From a checkpoint of a small transformer trained on Wikipedia: 12 layers, weighted sums over earlier layers.
Each number is 50 + 15 x the weight over its row's rms, rounded and kept within 0 to 99. Layers, rows and columns count from 0. The size before them is the row's rms in percent of the matrix's.

# layer 8 MLP up, 1024x256, rms 0.103, rows 124-130, columns 0-255
094:53 15 27 68 37 25 63 30 40 82 63 57 67 34 73 42 43 62 40 43 43 50 53 08 57 42 69 68 34 38 58 59 57 41 59 59 46 33 58 55 52 11 48 40 38 37 73 47 38 42 43 45 38 75 46 49 54 58 31 60 72 50 28 46 62 34 39 72 49 49 36 51 69 30 48 38 77 37 54 76 62 27 66 52 46 67 65 36 89 47 53 36 57 71 62 35 31 58 38 50 35 49 68 54 49 66 58 56 20 24 25 50 48 55 32 34 56 22 44 38 34 71 60 33 50 60 56 31 43 56 57 47 57 65 59 60 60 56 78 58 54 31 51 72 41 44 53 60 68 67 62 47 10 57 70 66 67 67 45 23 55 50 59 55 58 40 66 61 44 42 50 52 53 35 62 55 34 75 18 66 52 59 72 71 46 59 43 62 56 49 69 41 33 56 47 39 48 65 37 63 22 59 33 53 53 76 25 52 50 29 60 53 65 52 70 46 47 22 42 21 45 78 62 69 70 41 52 56 57 39 30 47 71 55 73 53 24 39 50 58 29 45 38 45 52 50 61 42 55 37 48 25 58 41 99 25
105:46 45 36 47 63 67 50 59 62 58 45 43 33 57 29 56 45 65 29 26 00 28 54 40 45 71 32 46 38 50 52 52 49 50 46 41 60 37 33 24 62 53 37 35 73 43 55 19 59 57 49 48 45 44 48 74 59 72 35 23 71 47 43 41 70 78 19 61 61 52 49 23 58 79 66 66 60 25 52 49 32 29 90 64 25 66 59 47 25 49 55 61 47 48 63 47 61 68 47 45 40 54 22 92 63 27 55 58 54 57 55 54 64 78 59 29 39 31 45 57 56 50 44 79 43 51 67 44 47 49 26 35 78 32 54 46 49 37 30 52 32 47 47 39 35 61 51 46 69 58 54 42 43 47 73 71 54 49 44 53 47 66 48 39 48 54 47 08 57 56 75 32 41 66 31 49 65 61 52 24 40 60 79 48 63 50 43 53 80 53 46 23 43 59 77 62 67 50 45 65 39 68 40 45 48 72 62 58 62 65 77 54 64 50 48 64 35 58 61 44 81 41 35 26 28 48 51 31 53 58 68 67 65 63 46 80 43 76 26 74 55 46 46 41 25 53 58 58 29 56 56 75 38 41 38 50
091:33 44 49 50 37 47 57 21 27 46 59 41 51 56 68 69 33 52 43 35 71 34 33 40 45 67 34 43 38 39 73 58 53 28 73 31 49 40 30 10 40 45 39 12 48 44 51 55 66 51 37 43 63 22 36 42 54 36 54 54 27 37 47 47 66 56 74 54 44 34 51 72 45 31 52 44 35 65 48 36 40 42 37 61 58 50 59 78 70 49 44 45 67 48 58 54 46 33 42 19 79 49 66 66 41 51 46 61 55 42 29 75 41 79 61 29 47 28 35 57 52 41 53 72 52 65 62 43 38 50 71 39 47 43 27 58 46 56 51 34 55 91 49 50 84 59 84 65 76 39 28 80 54 61 62 46 51 42 54 15 26 44 37 53 39 31 43 48 42 91 68 40 55 36 40 60 62 53 40 38 50 34 47 49 57 51 39 42 40 46 60 66 43 53 46 44 53 44 70 55 45 47 61 37 25 17 38 30 53 64 57 14 41 62 55 31 33 76 55 53 51 54 99 40 70 23 39 49 08 71 45 60 62 59 54 59 29 40 39 42 39 35 65 74 50 61 65 67 36 63 40 58 48 32 31 55
097:53 56 48 54 39 28 67 37 52 34 43 27 29 44 47 58 60 50 35 31 59 50 72 40 77 44 56 41 41 42 48 72 38 40 52 58 28 81 58 66 37 71 50 66 43 69 73 47 34 29 23 36 41 42 51 51 53 77 62 43 39 44 61 53 68 27 43 89 60 59 53 57 49 55 70 62 50 58 60 64 55 51 50 56 77 38 56 53 28 29 36 62 35 82 34 35 29 59 51 69 36 66 62 51 46 48 60 58 58 57 21 45 28 50 83 49 48 13 38 33 66 63 77 61 60 37 55 64 32 39 11 27 74 59 46 49 15 54 65 41 55 56 44 33 56 31 69 65 35 58 55 77 39 62 51 35 51 53 49 60 36 21 60 46 42 29 66 56 29 48 49 39 55 37 34 69 68 38 19 55 42 31 24 45 54 66 55 52 62 40 25 54 36 53 58 59 57 08 28 65 45 53 65 76 61 56 55 37 68 52 44 32 58 49 63 77 25 48 72 82 50 39 44 19 60 22 55 28 40 61 54 52 54 60 32 63 61 60 47 48 60 26 29 52 08 49 54 29 51 44 59 49 48 56 66 44
096:41 42 64 54 43 23 56 55 49 48 58 47 42 35 51 39 52 70 56 40 28 38 39 46 57 33 60 02 75 44 53 55 54 40 40 49 66 42 43 53 59 78 53 66 68 45 52 55 56 44 43 73 69 67 70 50 52 42 34 66 19 34 24 46 57 43 63 72 39 61 52 44 43 33 58 35 63 52 38 63 60 18 54 50 59 49 56 44 77 21 47 45 55 21 40 40 60 73 50 42 65 88 63 53 39 41 70 57 47 75 55 21 60 64 49 41 59 54 64 49 32 45 23 50 72 50 28 36 84 50 63 44 20 46 65 50 46 79 69 66 67 42 45 46 28 59 59 68 39 43 77 42 45 60 32 28 60 53 34 49 54 37 24 45 62 67 42 68 49 56 22 66 54 42 48 66 29 38 60 79 56 65 49 46 57 20 60 31 79 87 55 34 46 63 55 58 71 41 61 40 53 30 25 66 37 59 23 50 18 56 71 45 47 50 70 42 39 68 43 61 58 61 62 58 49 64 41 61 56 43 40 57 38 27 21 56 57 54 59 51 59 30 64 66 40 81 93 32 72 28 46 34 38 59 57 27
092:53 24 61 46 45 80 45 60 55 61 58 47 50 57 41 51 37 59 36 33 37 71 63 69 76 69 40 43 25 41 42 43 31 34 35 63 32 64 31 50 31 45 43 62 55 83 50 68 44 46 50 51 30 56 41 27 49 70 80 36 55 77 28 52 42 49 44 36 65 60 57 23 51 60 48 62 53 72 42 43 38 80 51 63 47 57 48 62 49 50 54 23 24 48 40 55 42 48 71 41 39 36 60 42 57 54 47 26 57 41 73 53 63 54 44 44 44 47 67 30 43 57 40 65 73 82 42 56 57 21 37 32 46 48 46 72 59 24 34 65 41 38 61 61 31 50 43 84 35 48 49 59 43 34 48 58 51 56 65 62 21 17 56 64 55 84 60 71 61 44 71 43 33 67 05 54 24 53 64 44 62 49 82 53 54 30 41 47 71 42 77 58 30 66 44 43 33 32 35 59 65 41 46 27 39 50 45 67 68 47 42 63 88 41 45 50 35 67 29 67 85 20 37 41 27 20 52 51 31 62 62 51 59 59 46 26 70 73 49 67 65 42 38 63 66 38 54 44 46 48 27 38 61 54 16 55
085:47 38 47 34 54 63 85 57 36 58 63 51 76 16 71 88 40 75 63 37 42 41 43 66 33 18 70 55 40 55 37 44 56 57 66 46 54 48 63 65 69 33 68 38 63 42 68 40 45 50 55 27 61 43 56 58 52 51 46 58 37 75 37 50 28 38 60 66 70 68 32 53 46 46 62 54 34 54 80 53 51 50 41 33 57 16 30 49 44 39 48 61 44 60 74 70 45 36 92 26 50 57 56 37 60 43 47 29 42 83 65 24 40 44 59 62 36 52 57 63 66 60 40 55 49 50 80 47 57 37 22 50 13 58 48 36 58 39 37 32 54 23 48 34 64 58 48 49 47 52 13 55 43 50 70 58 41 52 52 29 53 76 54 46 57 42 43 42 57 49 76 45 69 46 66 72 48 68 68 47 43 45 33 39 68 41 48 45 72 40 36 59 61 45 61 72 59 88 60 29 59 44 39 64 45 45 40 30 48 66 44 40 57 51 54 12 37 40 70 61 67 56 31 55 42 55 42 53 24 14 32 17 22 43 33 49 28 59 77 15 41 53 17 68 64 43 52 40 51 41 56 30 45 44 41 53
# layer 8 MLP down (transposed), 1024x256, rms 0.105, rows 124-129, columns 0-255
103:48 46 64 57 64 53 69 60 24 33 62 08 28 48 34 43 47 45 38 71 52 57 54 66 57 69 24 53 27 83 73 56 74 61 63 53 64 62 52 40 57 87 35 61 63 33 47 32 29 29 61 54 34 58 60 37 53 61 53 87 62 62 45 29 57 56 54 55 34 16 43 61 62 47 64 33 74 45 54 41 19 45 48 45 37 56 40 42 68 43 43 45 26 43 55 44 62 40 60 54 57 67 39 60 50 44 55 52 72 44 61 50 63 57 73 32 54 55 83 61 47 34 29 41 27 36 25 14 40 68 48 41 51 55 48 39 23 29 21 59 69 43 65 49 58 31 28 43 27 65 46 41 61 41 44 64 47 81 75 61 53 50 38 48 33 55 46 30 64 46 31 45 76 47 48 50 54 47 47 59 51 32 32 48 48 51 45 42 25 29 62 68 24 40 52 46 80 52 53 47 85 57 64 51 24 65 36 40 37 50 64 38 52 52 31 49 07 82 66 64 47 72 31 19 60 35 54 65 78 33 65 49 45 25 67 53 39 60 52 65 40 62 91 45 46 45 53 57 47 42 39 44 48 57 45 64
105:61 67 36 53 41 53 13 35 56 71 52 27 61 37 18 39 57 64 34 52 60 43 65 24 55 31 58 33 25 34 80 52 43 65 48 49 43 57 50 50 56 58 35 57 46 70 24 48 37 44 47 64 63 45 15 55 70 69 21 60 41 51 25 59 59 55 69 36 48 38 62 40 66 35 41 53 61 73 35 48 70 57 54 73 75 62 53 55 44 46 47 65 74 60 40 28 59 56 58 67 30 72 62 57 62 43 71 37 26 71 56 53 48 64 62 44 92 13 36 43 34 66 45 75 57 59 48 34 50 31 64 36 48 70 73 45 30 40 59 40 40 69 58 62 65 71 41 66 47 71 26 51 25 43 46 64 42 52 47 58 09 45 46 41 41 33 48 63 17 43 63 65 33 47 63 33 59 60 47 69 39 46 32 27 70 52 53 59 60 65 47 51 44 32 58 44 32 49 52 72 42 53 42 99 55 63 48 82 41 39 67 45 49 39 56 72 41 39 66 52 50 44 46 20 65 77 61 61 30 46 55 58 50 53 63 44 67 60 27 42 45 59 69 71 23 52 42 53 79 35 37 32 59 56 64 53
097:76 67 48 49 47 45 45 17 74 49 63 51 63 52 46 27 62 40 74 74 37 65 75 48 63 57 38 28 39 64 66 44 82 52 46 56 26 60 53 73 50 34 51 25 52 40 50 41 50 43 59 72 42 66 67 69 55 37 50 36 66 70 39 47 58 46 55 51 57 66 59 38 59 46 60 33 54 49 61 70 47 60 32 63 78 55 24 51 13 56 51 58 19 65 54 28 38 59 18 63 26 61 55 40 36 43 50 47 47 43 46 41 32 64 31 83 34 56 60 43 41 62 65 52 48 54 50 54 67 55 24 32 66 53 96 31 62 62 66 51 57 49 48 47 41 54 27 66 42 78 44 53 42 57 36 33 26 72 63 54 57 69 58 69 36 42 33 39 46 61 17 58 47 42 27 46 40 77 27 50 58 64 28 46 52 61 54 47 39 78 59 62 72 56 37 49 48 63 44 21 55 41 51 43 31 42 53 41 26 50 31 06 48 60 38 21 32 33 64 35 01 49 22 46 66 50 44 55 40 61 32 47 42 48 19 45 32 56 78 42 54 46 43 44 40 29 45 36 27 40 52 78 57 62 66 58
103:51 70 38 50 51 41 32 15 22 25 45 66 36 40 33 61 64 11 39 62 67 66 74 91 65 51 51 56 24 47 29 62 46 59 54 63 57 54 82 65 30 48 63 64 56 59 56 37 69 63 36 51 69 44 44 46 53 56 34 64 80 47 44 42 46 55 58 53 59 12 52 48 72 71 63 57 30 27 21 24 54 78 59 28 46 32 67 63 42 53 49 18 53 63 61 61 26 55 58 69 27 59 63 61 60 39 54 71 44 52 61 39 49 53 66 46 45 40 62 53 77 89 47 47 70 57 48 48 48 16 27 48 32 63 57 38 52 49 54 39 72 42 51 53 51 47 54 48 69 64 48 25 46 31 53 75 67 52 39 47 65 26 43 47 41 69 38 31 61 68 32 60 41 66 49 33 49 55 39 67 58 55 41 47 22 76 37 59 65 61 41 49 55 50 62 56 52 31 39 43 49 58 42 33 38 47 40 28 36 30 32 59 54 54 52 62 59 63 59 90 48 20 61 43 54 54 57 31 28 47 33 54 60 67 35 39 71 80 52 60 57 47 36 99 45 60 44 74 55 66 57 50 47 57 24 27
099:40 60 52 30 59 56 38 65 38 50 66 77 65 75 48 60 39 52 55 46 56 61 66 84 43 32 43 62 34 40 58 84 56 47 51 54 27 72 57 24 38 61 36 50 57 29 43 33 50 54 33 59 51 55 42 53 59 64 55 43 54 61 53 57 51 40 57 36 86 39 69 53 43 47 48 47 37 63 35 67 65 57 57 55 40 49 58 38 55 52 46 24 41 49 43 51 83 75 82 70 69 41 25 28 26 54 18 55 37 46 57 51 23 33 57 73 69 60 47 69 48 58 29 53 46 50 50 14 41 34 57 35 69 70 31 33 51 34 80 63 67 42 73 59 38 82 76 53 59 16 34 58 57 43 40 52 54 82 47 70 51 56 54 44 62 52 44 56 44 27 36 57 28 83 60 69 68 43 30 22 31 78 46 71 47 62 50 38 41 44 29 52 64 52 48 55 58 43 51 62 05 65 41 44 51 33 29 47 38 56 38 45 28 33 46 47 63 63 47 56 53 71 14 47 61 56 44 65 23 66 49 67 60 15 54 47 50 43 53 36 71 53 42 47 33 38 38 64 38 33 55 32 63 70 35 88
092:81 50 54 48 65 28 69 50 62 45 49 46 62 43 58 43 69 29 44 50 47 51 40 45 30 09 34 70 48 53 55 20 39 65 54 40 34 58 53 66 61 24 57 47 51 25 70 35 39 67 32 61 47 56 47 62 58 44 48 81 59 60 77 57 36 66 37 58 55 44 40 54 77 28 70 39 46 51 49 97 30 52 42 59 48 56 57 88 36 68 55 42 40 49 49 39 34 67 36 53 34 60 25 65 46 12 51 57 73 43 36 54 52 48 40 30 99 58 87 69 40 57 38 47 55 44 43 49 63 39 24 49 44 46 38 39 65 54 55 73 26 58 69 49 61 47 46 39 37 42 52 53 64 52 58 61 53 37 48 17 37 44 57 78 62 18 40 48 43 52 37 54 84 45 66 52 58 37 31 51 33 51 57 75 34 63 43 51 43 54 39 34 52 55 70 27 56 54 36 51 57 36 47 57 36 29 33 43 55 54 00 50 61 56 74 39 44 55 32 66 58 59 38 50 32 24 50 68 44 48 27 66 44 28 29 33 42 66 48 55 64 54 34 43 47 55 49 74 78 37 55 64 39 52 85 61